From a checkpoint of a small transformer trained on Wikipedia.
Architecture: RMSNorm before each block, rotary positions, no biases in attention or MLP, untied embeddings, normalized queries and keys, attention and MLP in parallel.
Training: a variant of Muon for these matrices, 129M tokens, 5606 steps.
Each number is 128 + 32 x the weight over its row's rms, rounded and kept within 0 to 255. Layers, rows and columns count from 0. Numbers have three digits each. The size before them is the row's rms in percent of the matrix's.

# q: layer 3 attention query, 128x128, rms 0.207, rows 0-52, columns 0-127
# k: layer 3 attention key, 128x128, rms 0.198, rows 0-51, columns 0-127
q0 091:055096139091194125096175144106115124158114084106115091130092174051137129154089134126147116135099181144113110158113112174080098116137109161190161108112129121089127160117146110174100167184132134124120141149097102141097159171123094136138121131059066158129138143135127094107037138139174170074135142132138163187163139120147069172139100072174101117138128109150089104169133087185165144182136
k0 089:107131048128128089106084169108103064077174150101130139074131175143097131123105067115123138181154133122118110146112144095115084137089109076111084098158169111080132106154103114044123165157168210156141126137146083167160120129150097151179147123181141108116174118146121181129075090122131160135109127076101093121110107155092121149130088164131121136142053103118121134120074158138113211169110
q1 089:092183109157101123140121081145131151119124141090133160130110119167097130106172157141113087108145121107077117097088116081137074103162171091155092094120154071123103085135083156162163061098143118154125131156130164144147109070217143063156156105114185063101083059133134110153135116106131096114099164085062118131102087179138160078127121117117131154076163127079126088097145139065158116112100
k1 093:150164067118247113102139135128103151105166129169107114176166117135172136156149170164080173112022117084099150103142143182116127105168126079161118129108051119100137139126124095081141140121076119108121096087101216139150102147137134159093120086097140114099130123123128122110053119100164162150084117149111156122158111129120150115087113147102138152116115184086152142181148159113109082105120
q2 101:143139127129133150133097080120145108105141118122114089173139178182088128166155138157102118182130126091097100141121161111176127119198162094188152108095157154144114116117112129113182080084166114162166134127195059178135151131118117097121106121114135101126129130147128156154143099113120133145112202131116087145166075095054206102168154209192105066071116111129152117093125157184112172142113
k2 093:140188080128159135138124066104139106114147163059132134168162079131024158168110103056142114108133113118181149118184169161097145130128072133179108114146105123142146129140073122163088119186135118130135161161125104046131177084128115104132136086121175087137180191150050086109095149150175110118143119098094136154140113120152139186146136166149142139116143145106115094090123150088149156140151
q3 092:079109110096099137097127128158127167137167158162146119070109206097161176019148121159134115196132173154172121190104088102116161114103135138124161109149142088179140156115117135110077151083125122112127157094090093115110140130109136115090041143098087132187154159101157118095087175145123119137128074064101145141116128129156092134123148096098139095104151127148056101146093132127061090146126
k3 085:130085194136097136124118111131100116140101091099114097078088219137085169154136101144090185125144049114124127108126126143129044116111130117079117157114110108150113074128130150120170102076132103101154175130146124089056126114112130118066120110144117076150145095179105143165111102130109181153103162149161094113142092106119162179138172160069136134123059133167141168075063124156112167149094
q4 090:043090154071104122079165105139156108102144098164127169116125129051135061120088132166148124123060160174132161171176146167129106095093123137133157091111135116136150138116206136134091123123148178115114159098100127112131107152133115159137089164076177159130143126146118084096111108138101137133136086094090168164140154107111039117140062096196107136139150101116109177144185082163118133181128
k4 092:083108114100096176141092145151088145095066090118096139050088202100113119190136175136083138143135152113129116197122126087147056087141146111106131135083125118083102147088178064142099133141133148107113088153138155110116142063080113177124160114150120122076124123170162157145085111117126132078174164118176082120124058169106158088132100117078147091122109123162150177160131081135133099143112
q5 087:165138153158090138116114084106092170100160130104136120135189138203088154135188155151123101116169062089142093156136115105200107098185099126094176072119109132202148116128130179103137103135156144165065149116162102143147138105114144086144119094156108125173120139106123143109140128107143117145121154126137107146173125077093176134145205152088166102088141161208182119144117195180101111120172
k5 087:200134154107122091166151167131162160133125135098143121179101099154093160187122146071204113104098100130137128051166131127063127128092190123138118130139083145178152105145126106147143114126140093114129123115106137134133091154120176123137118123135177078183135151124113135113144196159159157173118087188152105123144146134138084225142185168106122152221155078139116110086174150123093126150123
q6 084:177141121167120112111061055128113131121144131128135100152181135190107135110120115100123097060158041092163113115136140105171155116154153133125079097124131131180165080099101115119154177122115071154197099155100136121100134117182188125078179057136117083160127141124124154136174174147147111176110174150148082122095099144155180146159155180116101122066131174120117117084152162089128113113138
k6 092:166119129126146129154153115121107146156119142153157120134127066121136149140118148095183180120141149138160180070159089164056189151148159124139117095162101149121123128182121154140130154125150074153091152081198134150170135172109080150149100124109130151157162195128188176118120184167170106170101084090109132102153158087151090128150190160178057127160190107117108067108138160100125158140171
q7 099:123184104185176164097174170102162183105120139167132102153122142126085119121102097112174174166125128121164183131130132109080116115143154145147099173067124111109098096150115131173165178143112112097103105125078130135119221124067098119099049100081109123127183102148055178111133158170115078115144113128185124168123116094075113116152169177149126091081093107099156156126111152127117155090127
k7 090:116099116153105156128157151083129130111120143168113142074181125190141122132130163158148149110114125164136085167068139108137133133155203087127172136107160121108156127112204080124145174131072133163148097157132118149137093144183182167109134132192153155148152098133132121092153106088083167099180162112122113165127086120090167147096176201119124124130164137143128160040133056123053096144172
q8 091:124152163129153063147175119110100126156151047123129144067104163120117126128111082119204137108107161187189165174105135185060145167116165152114150166159137096097124145168174139081132099125083084137067170125082130123116109112117108128129182188121076150129086138103133152102165149118127131173118162121170181081133139159159095123121101092158097102143073099136108200126093111173125147155145
k8 092:115104084104086174139099202168200132160148129189106182101044119045156088144134118101112096123124116150137160201092108130174164163075140178142145128088175108122145201097182121138115095113149126143154098115072200140122124144108113123155143130164115114105150127124124162158133112152088094094108133123174112101118111145146123152151102084169107094142141129161122178172145151158182132132183
q9 097:082138084071094140123108126125189078164083153132152071119134108163164150150147134157122132101081158173097199175153102115168104127151148132142084194136154084072111061131148107109156071125073151213151128139175124085136155115091121144128109154108063144145142106155108133162138149168090101104115126149047156144122137177129140165114102081154117127133125066146055142129117096170118120143144
k9 095:116054099186095121153132105136136074167147038134116152106139116107114167090190124113110137103158127158150032118099142095135191144120093160127150063129143117132115178088098094073127121079158089151175145140171106074127141140156091150093089147144094144169121146133170110140093134092161126138126141070175137153096146142128152122129104086093166167045115134195141114078144132150128130082130
q10 091:123138151054183052132107133181196120135130110156189160116099082102125096140124209094117134159130146087102120091148172104157077145122158076111084185142142112111136134089130121126093090057063146100111104155155149147154130141183100118120143134089148122158164122145100136134178103114140114147047159063136108135092132117100087108112097112039163138134132117095141151124124082138166081132136
k10 089:132121101099225150132098092146138165111150146102138101115157147125152119121179168119130154110084141152120140210104117133124130120159154140142059144103135118128140141106103132152096132084160125134108091136102168139147102176115149206042068105173157120143099171156167119077136089090137118103172063148088108077089176096144102109071109161140122079163143148149076056165114163185125127123141
q11 099:158129121113220085213110090087116080151122059111170084145160173183106077154166057109128088118137108114136121083130138126101156093111095161150103156102166076198142113156107176108113179145124126123123171110155143126138113137146080129135101132168157182157221115107153085094150182104087120106198119148151149120080171120135122135124135100104155134143133159104120124117120138135073143153122
k11 088:125118098106113113117091094091131147223110131193111090130141112174143101091112151131150100193073063193103190088185119157094167148098087124132126133160081093133195109137165146170167138138146092120146152105137183130071149104095157153128108118119137111130065108086089175130133078132147145101058100113159158129166140114194108150120156098098092139173173126133128149120105099155152157120094
q12 093:120140136141109118153163145140144088132130171181158215148115116123163153087134095154131191128121107168121143147130155106116130099120145186088079134091134084102175082097110090135125149104139130092164166088157087124150116224141126184118085106134109133190151081163083104043057119148086164159114145147104085145180165113149128095152196126118147118162116168082153106082122101090113154114125
k12 093:141107171152148084152125106126094138120086102097126069129130082105124072056053181132160123181170154183147135123150144114103149143106130110155159135104093199133175069123141060059166100183106143162094130160141165113111175116120139194140055119113120120117081143151170184115122142168179152119144119111153139194134161144138139138112129130108111138115110165124142100177124109102116189076088
q13 097:127128168142158083121082140165105134093152171160166137107164133160162142133178210100125097118155060137095185125110132143122096074169153155068110151108121124152203137131097116117145131129144172128166132189185076127173124207165101184130140081182118141160148143109117133168120097134205121126108097124113155091116107170177161114106188124092127139140158173130118133088121124151122199164150
k13 094:168211140100112144122099143103122135155115126112113110185095091180165120069088120111118089128110118185080138086147043158151101107117148152115121153164150160126085123109091154133089169120134133126125168119134082148167091152177100166151133081016142141133082147065114109113113205129143105124102129169117157096137125125148106157104132193150121134166141099138164100146145194096165110181170
q14 087:118171126113134121170068158101122169179146119123130155121124155109139080087116115136102055085181095216117167082128148089131169124094161111146050098151173142137197127163109146113088155051125131139195120092151136107079107114154131164147167094112109117151106191135124172131168119153115133115158082117099148139183144115155156146146141079081212141114142123147092130139179153114104089125104
k14 095:150074172153157114113179109159159148134140173169152093102089081106154179170144138127135121147115120173121126129176104115108183131165180141160126145153143148102071121110073176141178100093158125191108107159200093106113106143142187136090156119140098117076142090114101179159098071105139094102092124118079093069075091086097128113067131078163127074094125093135093150125100163130147111126169
q15 092:144157127122088166097076094072142114137116185141154175158206113116114095128114075127203111104074148113102136142101060101163126146103051092138163083103180178141134174052141157138080126100154097085112128127165133136119077187121121080126087071147128096138145127131204114140157102136082093110083123137118093075114165122134146142162127126113101155150149075112133139085141171149111140145148
k15 102:106101151114147148085079110160150124120061106151090140106152193091015109167102130175125153175146141169133078164151126061091114141142109135203108147136158104088155145125067107135146102129152120115157136132098186125114094107150149167080122074136083114121120129118119187134092143109147124074103127144150063101106148153116148101128060182103144123078097100099141100169092125201114120126114
q16 093:141133056182123137108077146150150140181119135135115108119110101182072109151199089141165055140137081150130131125119136082138093117084118118180112168099146102145220149149109142126110100155104121167151123138138157076135169140121131083094149095148093115153184119096172148131095212073180132123164096120120167141100097137155179104142115131046110091067121109126128141107102154128144085095081
k16 100:152103104149155094110107128115076095165100120128119138108069151113145145100160132146126187103129059096075138104124085128144084084116090164053104116128122126105083092066126116120141177085211069164080093146164182168107149125160123138123085158143160117112127096096107126147172148155089131190134100166159086077095127138106163166133162081096139135188168147090167125105072122105091084120142
q17 106:130129143101077103116128133138188114106121175102160125170130154121092151152109156127158145107105088160146146099111132188121098108169150062091183166170070074169117127121159178123119151117146128128088107137088120088116086164129106081132174123126148119092159161105141140097125093201166093148133174065126181156134062099126114156158164129113125105075131088093139118124095129173172151154246
k17 102:206149208089178183136148105109111157123174140130217130087148126136158132155139165141143119091131067131134188152065081104142133127064100150145134133124131116135144166145140141113093168104115137157136132183113121155164120126099149126156097089054158144147129138102116107130214132168107091156049144192148126071151142096098118151093124149129111159155111170145191135140172137114071128145123
q18 099:186124125110134126110076088144129172173134096119140069134113125150111130142154167168123081158082105105139171176122052088150120163078079114129109101118109143152132120148120087151088160162137139163127085194170115144033127124146141185125154151162120123173083075134111155099152122115195080146130166096128203093091095113171097126107188186141141147125133149100126140138121152109128184122058
k18 115:169113093096142092162072137078121074135131108118113177117144073135149113178167115130110163108154100116173120112168092170125167133075124117077078138192102107147112129132092156128132181165058085156097149127134109105081137121163169093135121130127169149149143178069119116179093124155110082106136096035153100128122129151132137137151184108082153161159171075087081135152126176153148186096159
q19 112:126188092146123136139091106163149050149110154127136120062153120095071106070093127121132052159161115141125156176159124092123116131087149211124184104103176149178141079103101093123112116137100167117168104094144134160102123095124150187110156106077143078123134111145148153118122199183163128164089158190173086151165130113106128161104125137113146112124085107191122130131174088124163155079133
k19 117:154130171163124109124118120091160118157109116118157105127041139104096181087168103178168210165097137151131101135113113097068128147074171090197139148115134129141132114096105075084155097076176150125117148129148118108141149132151183095082087109127133108099085145191108104109133110084135186128163158153054089194133176088123153098152147118137135136116107138080165124153090075098129129093078
q20 108:153191146137123058121139130148169108168123091105118092116072166158113116116190170091127145167198178079111084075144092146131168133115157119142172155119134116133150095167122114142153127063139119108129087143117141138208163089125123108146099107097157178087075103159141215107115140109151117113086114102134189138099135097118147135105154104125175063055133085136088122058138150112091142117117
k20 111:118100152113090130117137157093127133150160157093088117092117162104077115155157165116135075140106116124046156112108149107171102202124133074112136118152073145176120087122146085116134116150131151150074127113210177128146130117124092168087174130166070135155124177189137156132121126091104142185187128109110119182109175112153130092128143086121214141112165116163125147151176115148165112152213
q21 111:084144119127098094091095155129214146128162139087138167138080143087142120139143061123148117158194188100092187209119192147184097119158131097137140122107092103112157182149133139178081087139114093140092141142117091136137129116083160161109153136120084120123166072107127118110106131062149118130075163126121129133099220185149102111123085149132094093136093160103091158186130101117121124127101
k21 109:143143115124114173066128076180127100106106046179116096131114154213132099054148157099112096097110068101071127104107118106100125113121126119122114124155074114081109066111080160097173119167122150089145140145120157160143134178153119140155147096139053073107124102134084135108101156079098156160139154126157098169123091097147216114164111094125157156135095119160157091140140180122149127133086
q22 098:099109232153129058155154091133107128200063071139142154121069112130063120149148094081106096101162149156079089098123167109108147096175124138110090143104121101158179177122135133056128135161119101140139149167129136165099117161158108157106120132104130087127076103138127148141156097153082077139108122140129131111152097103095145090124147125147170178139171193170182141102176099113133188115101
k22 107:176167091112144139195096210150125192142153173099169188153065193163100119131144173177094104199120167118096112115192127121133127145135131139140161140131096096143115138098152160096173178121136113148118125123121212096177138156100178128113135126086123116124136128134123123132146115120164107142144121145089067097166115107104177143059134152106159093131129143058144129173101120144207098137097
q23 114:181087112136205118140156149111135119114137165136061146197109121102150124133143159152104128146151134149125101087136103108170142150108075119085128164087155105110135183176081145105148156079167109090109163120115147097140211161087098122110151106174068071157097176111144135139061147173156107157159086112126163105114139126127134181101117123155202091086211104104120146163072161123143146134134
k23 105:052100070097147129138138158149130104141169125156214020082136169140087082184173064178145097170156114108096123130103157181098113147073138122158149147137161141147142172194173141162102118113120122141135092151133157105122129173124138129150131161127128162093175159169155170108149129181163110124139103170131166083158126125103167075114144128111123113108092108170098146075168107122147165159142
q24 117:107124104116151074162152093136141134147135167126145143186164109107169139128117150072133138102127020082130162074099108172161176160115126084137102127187065104147123089157062146151135137097102144101205111127130151157065134130144126073187142124136142113122145121106182079122160112129159126184091123152123129222128091196160136103166082109117107134195152121131107132129115148094138120109110
k24 110:114140137128072131118167154161081149143123145111064156085126165157103128067179130083208112142171171115163132153063066049151136076112161159120165132052108126159129158143163135141124093146160147151085126148128145078125090124107128138093102148077126139131097124167077174055124124145117136139129149152156179118071112087092057107104146127140173122107122114165080138154104150114073139153107
q25 105:121121063149067121074091161100136066138069122152103084131082102119205137139103139162115153119195133154158098130140199157129109075135076109158089114083141156126130111129101134110103110148110087168106120115151104118058106130116145105075093176080103138137142148104152143148161080138101088104122072117134093187113098167120100101106104137139093104110108131105138179089073148056153063144168
k25 106:166145124131123155165101089127115112135081136097136076127101171191139144168048130074125143147124148131173132149147112126124133087137159116117169153094176134059097045036115118121115115182125146129117108099165142122091151095156114148111098128100124151169149139167097123104113133176175184091133132109120101115121112128135178136018131145111126147105157114164089122098092150160160147033082
q26 117:129126106107095112089170144116145195084161110109138138170124189126077150116080158088113134164148091120167126149066110079156128126179120123068141147128134112174163150119134069130083153118162090060142117158108087123105132095164154105117126164130175082123171163144083094070103177170068184170156100104091124148086171111085101151122141161117109124122116134145196100133091134213117093124109
k26 103:084179167130188156120168080138099104139125163184206123085086102134167166128134113144160130087138125111181203175166170143048122099089161165101140114128162079111080143129177183140157149112134121150098147105149151095123152106157124143149110148098133146087093134104125108127129135144142064182110072151155081049099134129121094135203134138195086121160137131134113184107133146131126150115114
q27 106:151125167135120176122149079120141127118170201135111143180178095146185160125122105138096154106135113107092107076127138164156095114140098052100126139109066193123116149166100157136140183140112138108119177080135174115089133146130155113160191143173065185146104151113126096143150111127081117170156145089122141065097148075130130165196172171158147089087164159138168149164116148127079176121160
k27 107:206153136128131161152118195141131110151163126168153143157194070117092117169096125081142151105141157155190093145127115167109143134132101130079055155162120160093104140150093166150104103148124076175149108083137135146135078106108121145168141127121129171122087143117121113122170083144162129126115107205176161089120081105114069130125165137094079176152108104154091165135150124216134143208105
q28 109:126127121121133197135130119067200149110134151134097129140176156117107229174122136157199095137130121126149063106136090131190099127085110149125124172136138119135141135146095056086108135087177091148149135163137128176134134173156122160150058110149182105123128120061088150149143138086151056128150119159118128134145093132102173104113147190103133142153197171147137096168164171109090105145142
k28 096:135135133161115141116121157154143143178076147074151151101081106146093153110146149119108149143141133160092167124063096136111126167094169139124090161109099159116169153152121235182120195165158136107132156181121165125122108131060196142147167129153061167127162140115105129117131128158182114123129106120111127123094124112166115128199106135155151142177163120202112124097135051125161122037131
q29 115:131112135115107153127115110172160108116104121153131127056128151116033104111087124162180132107116133107175116090111200179132151110077163165103135125149175146140119089110108115158143132157095173105156079097129132178203126110144110109150082163076164137123138191131135179104117185102143074133118218144166134162103133122164107192127059081097129120142099120141177131122198110139151133140107
k29 108:124183196102117150161130119084082159094099138079109153124089194139078148109147117105129130092071160158177115159038144118056183157126149101088133135160174147139135100135141092089131052104183136112122139116109081163099142138177117137118110140177113109118122099181087144115165117073093160120136144118109099180168140173150150150180129083113114137101092176118131132117108102055171100135151
q30 111:089055088147128123133135105100112077125118138125160096158160113057116106067092145120183137084143123076182134176090155161147160108108135070129102142128204187148134127078112123136093072118157103120146094140139117137161094099144180069084132115082131089108087128163116095177136144123093140057092095159156127188131141130143097161121123142191119114150148171132166085073132126066169135106146
k30 109:132096098074101105071155136182122143098111179089137104119141171081153167111127131176134181145117173099120116184131170096116092104150175127128137128103136120176140102099141102123158092153177168075115137097147087107104108086174131102105104136117135135118130120150081042155154151146112141116185175123057132146129083133083089092116034163130184142148087093096065139086092136142140174098149
q31 129:106118127130205149135116106132061127101144113118082134091154146135069130185183168119117178140118157143043162107132126140132083160123175128096129103136069087158158083158122143162141167139125141148127150128159156174119122161160170101206159111093173142113125124089130120160133120170156071202163078157073137122115110120169116145116072082151166102156200113119104129130093158145165149155186
k31 106:096145126123098170168179139075198154133155146167122123107121109193128086090158124147110116109131102144116090167042148118181142193110116123127135160118160112114170118182147096073109090041153149178117080103135149106146148158196098168125111113117130111047145085156125135084086129096127096142126117184087160042119176103114098144142138093089123149120077128121119083144138101130125122129149
q32 095:074094094128177103155135154070128130165122127101161117078139119112146100148199176128126118101193188110159126102085117144038136110116150173118102112174117116151114153119180155118124144103117153144092138138082138113103090137155119118114105182130110213140151135111133107062039125147112151161113106103111106098101122122164136112156145088128127057171114118196109094156079111167150165166195
k32 092:122100108099093142148088113195163101161098093108069135088085180167142082146130113116145107139149141070118160158112136082175074129146114141113145115087177095119143071147190089161143124149127163123115146116108119041129152088117154050107101139127187098142184099133110097171087126197121101100136179131175170162142119139120161111137087125090151120121107131224173124119118118145113106100087
q33 098:166150132091110148097076121116114194099133123096164143164103109123161167197080097136184097119129055109178083136037146114144093094172127121101153075158118127182136097153134124139079183136184106181184085134107115148133129109109102128161176122148158101132101071181142162131086116081142155064112163121053117112129083155105139148116139132144145124092147177112135131138155096130102173148144
k33 095:167128156142120156142122110063083120093140136118064101129117107191131207145151182095153126125122115170090159122156068153089149128128122124130141075162070079066180164131086153150093079097125083102092174137168154172112096124100149155106100099075081160170121098129113082104159143109098128215079138150086107167177132090130141140116167147179126138149141133101104153110172146148155104085132
q34 097:156113140135130126129173168130121161071108110176146129138113149130129167161128094146135147135140116187176139123113172105131163173160137068169224126112108097137125175094146119096121149156143143141127129133070122121175113081075105149127170113078129127149112147211082182165111144176080131056125092164158130148143162093125079134126063137173115120068093099094150157149133118195143092060159
k34 105:153141103150116093075086117138102120103127129130121143158131157138084167070109135125175141147080105137150120082118086136081102104132131088182133130132090105098138181096101117140178115077124095128176099131189064189132137131117142096116116153089153098132112069108171128144082189086153122200096187141139149132192146170137175121136081127142063162146128182165175116139164103071082100182115
q35 107:131087144153072130130162126163045131124093133143118117040101096146093111158150123138128135130157135137147117121130077144102158092096105190036088161150161136167143152141135155120180099159053119132116134082126139171113107162134103157183127149181063101165151172170131142153085118086132072133099074125099083119120100121117068125108138091174121149158144134154090066175104123127088127118182
k35 097:129152153158148132129153164116083123159096164048131090145099155113084117136049096122164161060138152137143101112137096140105135142109134109080127168120167148114098096134117124144139113082135159114119121213058060125153118115087125068112180092116110131116127094142174090166167181114108193162083122099108131175164200108122190109136144152117116161144103162106110074089137163170075156141116
q36 084:158130129117183108130100189147108131131141141100150120092166143106147081129155161102166128130160111103168212120057144068130186127114156132094146117132151131118118181191120126124073103157048187151111127125120162143109131153174126154172096186164105143114157174100160086067155099129092179134152088139176149119096127103172133150174175076147145176156171122152113188112142150092128103087101
k36 092:052100108118158164120204066126150174186112145165110117090170149103147114121166164158154135109174170099150127152133124115124093102107144182080147089125115133134117110127117206161165085149124121147135093123088157142089051123137168058123140115143109133146115136126084133107134077110162183155110137131150152132128105137170091146102086124102099070215105096132146128184103188070153163154096
q37 094:138127135172130091097160172082125080115134110162080171113102102138124173165134097056130130158084160170085133147174089127127182168101158136111124161088091163134095137090107072167207129127097050143114136075129126189116130149138133158192155116099144118177154089158168142107117181086148083158106096148100079138103124075133123121111115107197135134173160113115144126101207138129125172138129
k37 102:083191117115118112190132143128142093098085111130112127119160114098097127117144109189069124124106163091090098060125158155085119117110116091139148185120157112106079109156173053117108095103113107104178092165110084117130183137119128120154091118152179096130160126130122153139094175108201157112127128122155204161169099168026173149157120106123127146129153177115143076141129106186093097138104
q38 103:077089087140157159164087118179171155083147116097082154124142172117091107096143140112150094133105170139066127088124146132083125109144161117174123069103156089126133130135068124127138099043158160085185126132097090102124107127120161171123052097115141091109144150124102155198096108099069116135085216115118120142155118121132188153194156092102163173132141139137106119134126109144167116100066
k38 086:119190163121151141110061092140105090116086154079067093164088172168101156132123191120148108137110162123104144109148109152109099122150116132189178145141134113198119099190136093062108054098137138127043125099119117109143145117177098181132096124143127102168171129114082123124146147121078109144180110128154132192138120148133121135108181107101126149180116123169161123150105155150171134129034
q39 093:150125078150119128100134193069060050121110127089143104127085143151164138120124090126110158106114146139143164132071050110121112116158152108166085147114176168108131127108152077128101137120187125138104095112140170056125095170137113136154098038128139166105139134141116130156122101052083128114139174151175141067130122142125122129096173114140163191070132126073148102116181120069171124115148
k39 085:163095126171111142108158121092134147068108124140079154080095130113125162100147109149117108155115077097087131148126103086159142116218100114123174112194175191087106134117093099110112176185094138113087151088157150132175174141100088168145169162098139172137111121128147112160090098115137090159088185102131223153116150091099114044110082127134146103103120124071090119141138161121110136085126
q40 093:159108137160172126135130168108160133132161153086157147117181110169083115139123219119109122100102082095082194088177056094112144129132188136130130135160072139140125102127090100150162112165158075181140132181130138139081107100156100144157170139171138052150161101101130169141174125129163099121122109145116151129089189114154154118115155095080117231130147122149073131117098164113106138167109
k40 093:088156118117167120142111091158166144148212147167145109151165059121183143127149126119113087114130105126158142085090081162164184128139105140112146093142136157159133168086090160092104146133080123107076130075136129163126094181152100215110074113090099165119073111084111129106103098154179107069108069088107127125121108101144115111145147092118169116109198120181155182137138190139130154145168
q41 103:119166117089134080155162134134141112163162146157156137110108147122126131106074140135107238137123117081147102142098118087081094101154113125109135148117162118058144150130170071075142143146121140113130143208021055159168126161125116172130128147083153129123143141170144137087051104089134175126094153149179078100123126110157133110169114123078123152125114110116160098112173108123083192113148
k41 094:174159124167151088134127114182123109097122134079131098170174190163100125113143076192161097127176119145124145162167160112210153082164111107104161145160152180166165087102160149157179123170111092129130136140132151082109141122156091118107100195074091133162114137119135089076093136151151179130113123076137164189170076143123121124090092151096121144136099148158117106173163105109188071160106
q42 102:072184117083062086130163165113163139133088171172094133196044128142157109124161122099060135150153158184157133120124138091194133126180134075110071101109137077134142186158086154123152141116117139126144163172062092074099206120159099138073119146140152140140147069139122108089100115132132193121095146127142167128140111132155112099159119148128104155141104135132119156137173088141112174123151
k42 102:122092056121126126136163168125072140116160138105140139132115167123111083119104121131156170107131111110147126083154106161137169110165162119128159106155106119183134106059159160126151175161196123139193148090156109061094118165098146066126120175118118105148084092197145115178118136085143145146134207108170119096065129161118122152115096118159156150094130208136119085175134101160127187173178
q43 098:162158118117198095160123106126156150087115144163094101130152196151084093196171206103136094113110197131087112118136114124060181137149125057096158151124173107151127141172115136100137057113093084139151119115076114159128161144114137112181098137152106091108074124129100136145112155189140129128134198094096164136159084128192156148180127156138120085113127137102122127114122157106151133058085
k43 088:159128053170136157178099114088078103102153133145101183063117160124112135099121159159147134120143092133187126108132124104106155202099138137145153118111148109111152096182153122133109135124126107108136064128131112163152099193185131122108063102217080136190142171140187179151094089122138137182119180198080062132138099159137129091113114099129134134113138158124164113139090084128077126146144
q44 093:149125141086095099129188107225149107051180117181156137171144180101100105113117152084098095110050184104146120150108118134133155063139109151129179136122131142112110090112170120151100101093144132064148158086103170082174083093118095116183092198129127162129140108115144129089119080110098135156127132117149121124224149105124060157136106099156130086171114131142117139133121116122108147103108
k44 083:103123156116128134111167084158159161149134117136160155097106078141156090144110056195161140163081148164139134171133125106183098149064096119102141173081147165088093088123121151160094107119088159101181121133154172113190127093158067102099124094055090145142120163111170106161051085136181117123127138110116104143175118102122055164104106158190120124131147138144146097187142147135131140179103
q45 100:126119126111079156202065118138119175153132178135130123107113123153134109100154126086081091102087151078100131110068126051142080161167067108119113160160101157128115118136142158136158105121149121205187124146154120089163107108121122092119166094163128098101121185142164068121129142118136163145118095127131139116127050118183125125157159095080182149167059130193151097080094154186127123146149
k45 088:163191139136119095091071126161158092154065170132081114099150148093166103132193104190124126110140140114103112103155120148127099087142095168104087066119136099081168179148107098111172109096199120109158123114148078154137154117154091120162117123096169140111156149121226190130104120087139098200144139111092092183135139100107129164191134125109122104157100153082101111164115137139150079121170
q46 097:141131147148130138088118125186102208152090169171146097155128141139170143147144098148159085098091119129064090133143164138147142096059074155086131143135148129117125101175063170156148113098107126169096070159117142131068137147151183145168149183158088134143183127082086130151142176169145108089091149143130158130125062116178147147132123180090191100130104080117091198155107103127156090135116
k46 099:168114110176107092163118215100123076189129099110212109086076164115099141128119118180173119124095137167171099101087147160101169182057129130182149139126143114122175155145162060123124149099139129141157102142134120118090079151124175106135091120145125117157150061116146167157173131024136096126142111127154122117091099166150144098158150092107118159196109117156155147122117125153137137159094
q47 123:119078103115082148146128108084152149102198101096132116099117133062135066102133156170141106151104141115223118157128183168131135141112116116118132134099153132152090129134133089171133117164187141097139131119119095122182186141134139171138217121051123187117126145109174124114117134094168153143140177063080151124120163129093087136145092157159091200128060158128106186110124132167164117125139
k47 089:134066092104150141065107054142119098162165075119145103161165193101166129073133156119109073207145126083176137195141161147152162094115132080132100110091154104134088143166099100124186127060140154118118135129081088130094144087129062110157092129142146118109129148130173162111181123122141149113164165160167093159169130103121131177161106088134100152115117095134108085109065131098162165107122
q48 107:156128155071098129172139117156134110079149127115131169138126099121145150131091096167121209135121157168103111159100084124176120090165137095107172096151124152093100140097211133156171110131169143101094169040065121132136165120142098121152150158148124170125063118238093108156135064153080133141106152110138091117154179136110130163143142103173091127087127137108132111092136075085101159148162
k48 103:157145181139079131154145143141131061072147170110126095108163125094144134162076125193134184180152156153163085167103058106111153139133088095115170160105101131098109123106141092156145127136139153105118117132086076154110101126213127130114074159097128170134119085134154114086164111103107133165131166122208076165111104177152185125168175099151094139107081132163166111157169064139135086117122
q49 101:152131120109073113102113146185080138119112097143161122139175133077101143144109102169123083121178164124066120125074152136133143172082183135089140160108100195091110132131198101083157093152101150134131127107159099148066096034137140099115196124151074104111096131151157116104125115114100119116064132151134059124121138162088187192086128108124159147143151160102110137089142113137076139085170
k49 105:155116106136097136125177118154158140133190211205157088136136065096158129097117111154038145068101136122124087148140129133162122128137139116118137122134127152075156125160109201176071105103163121132183106123135154133142073190205138195158138104140088146135101144150118100091155131114128128147107131105082166089065135138103160122116141144104163124133128145103146166125098216086090151166128
q50 115:111162085157155139178107116140131106102117119115087107095142121139049084115128154136157183158154118111153140101120161099130103153132188130092184084095190144224098108178101080080156097104066129099105114124067092138127162022112129121136064132155135087138112149148172147158126112107177137186156148162184094112139147169079155119107143129121130092136109146135169115149101150137151105168109
k50 098:122178106094101082186104102107185123145083193129087089061196094094108166072150137148165122140119161040116076153152082110121151108108129075162121117154147151101114208159108120220175120092117157134116125143157106115143113109120134138121116174101180107131146124156100112103118152165143085141081168136088167111133145107159149133125066132143141084101118148149152130101104071135142150070128
q51 107:153144153079096128105135175133134095082103138131158121103100137163086145124119098129128116131144152098145116175162153176155127179172203103194115107124142166089146145111197111088158210170086149137085060129040074140094173135156105129153158147142118153175088073143128100177126094120100102137115152084130078142169153147164120132154187091158149158096135080111146133184145128123162131149096
k51 105:145150152074144146121131085095168108065148198105087180125174146168075121097165170058070147197111113137155103147100108092091163128114147128109206151115123134155126153134130143128141142125104133098153163139074123177161113152120123128146163167118134060087121157161117116097164174113091162148117205116111129165111162163132141130098142168180089123063076184162127121179151131176129123128093
q52 104:099157118136214146179118095166114119096176124139161118176165124133123163150088141184114091146125054106146166082141051095107065151133105108123146098143097149148142140198143109078133137138196240152145117142138112072126112164154165129152126081189098128112119176161158136126132120150109154095108146090134161112086123074109139128191130159078080088132115115112169115137120135129111150120139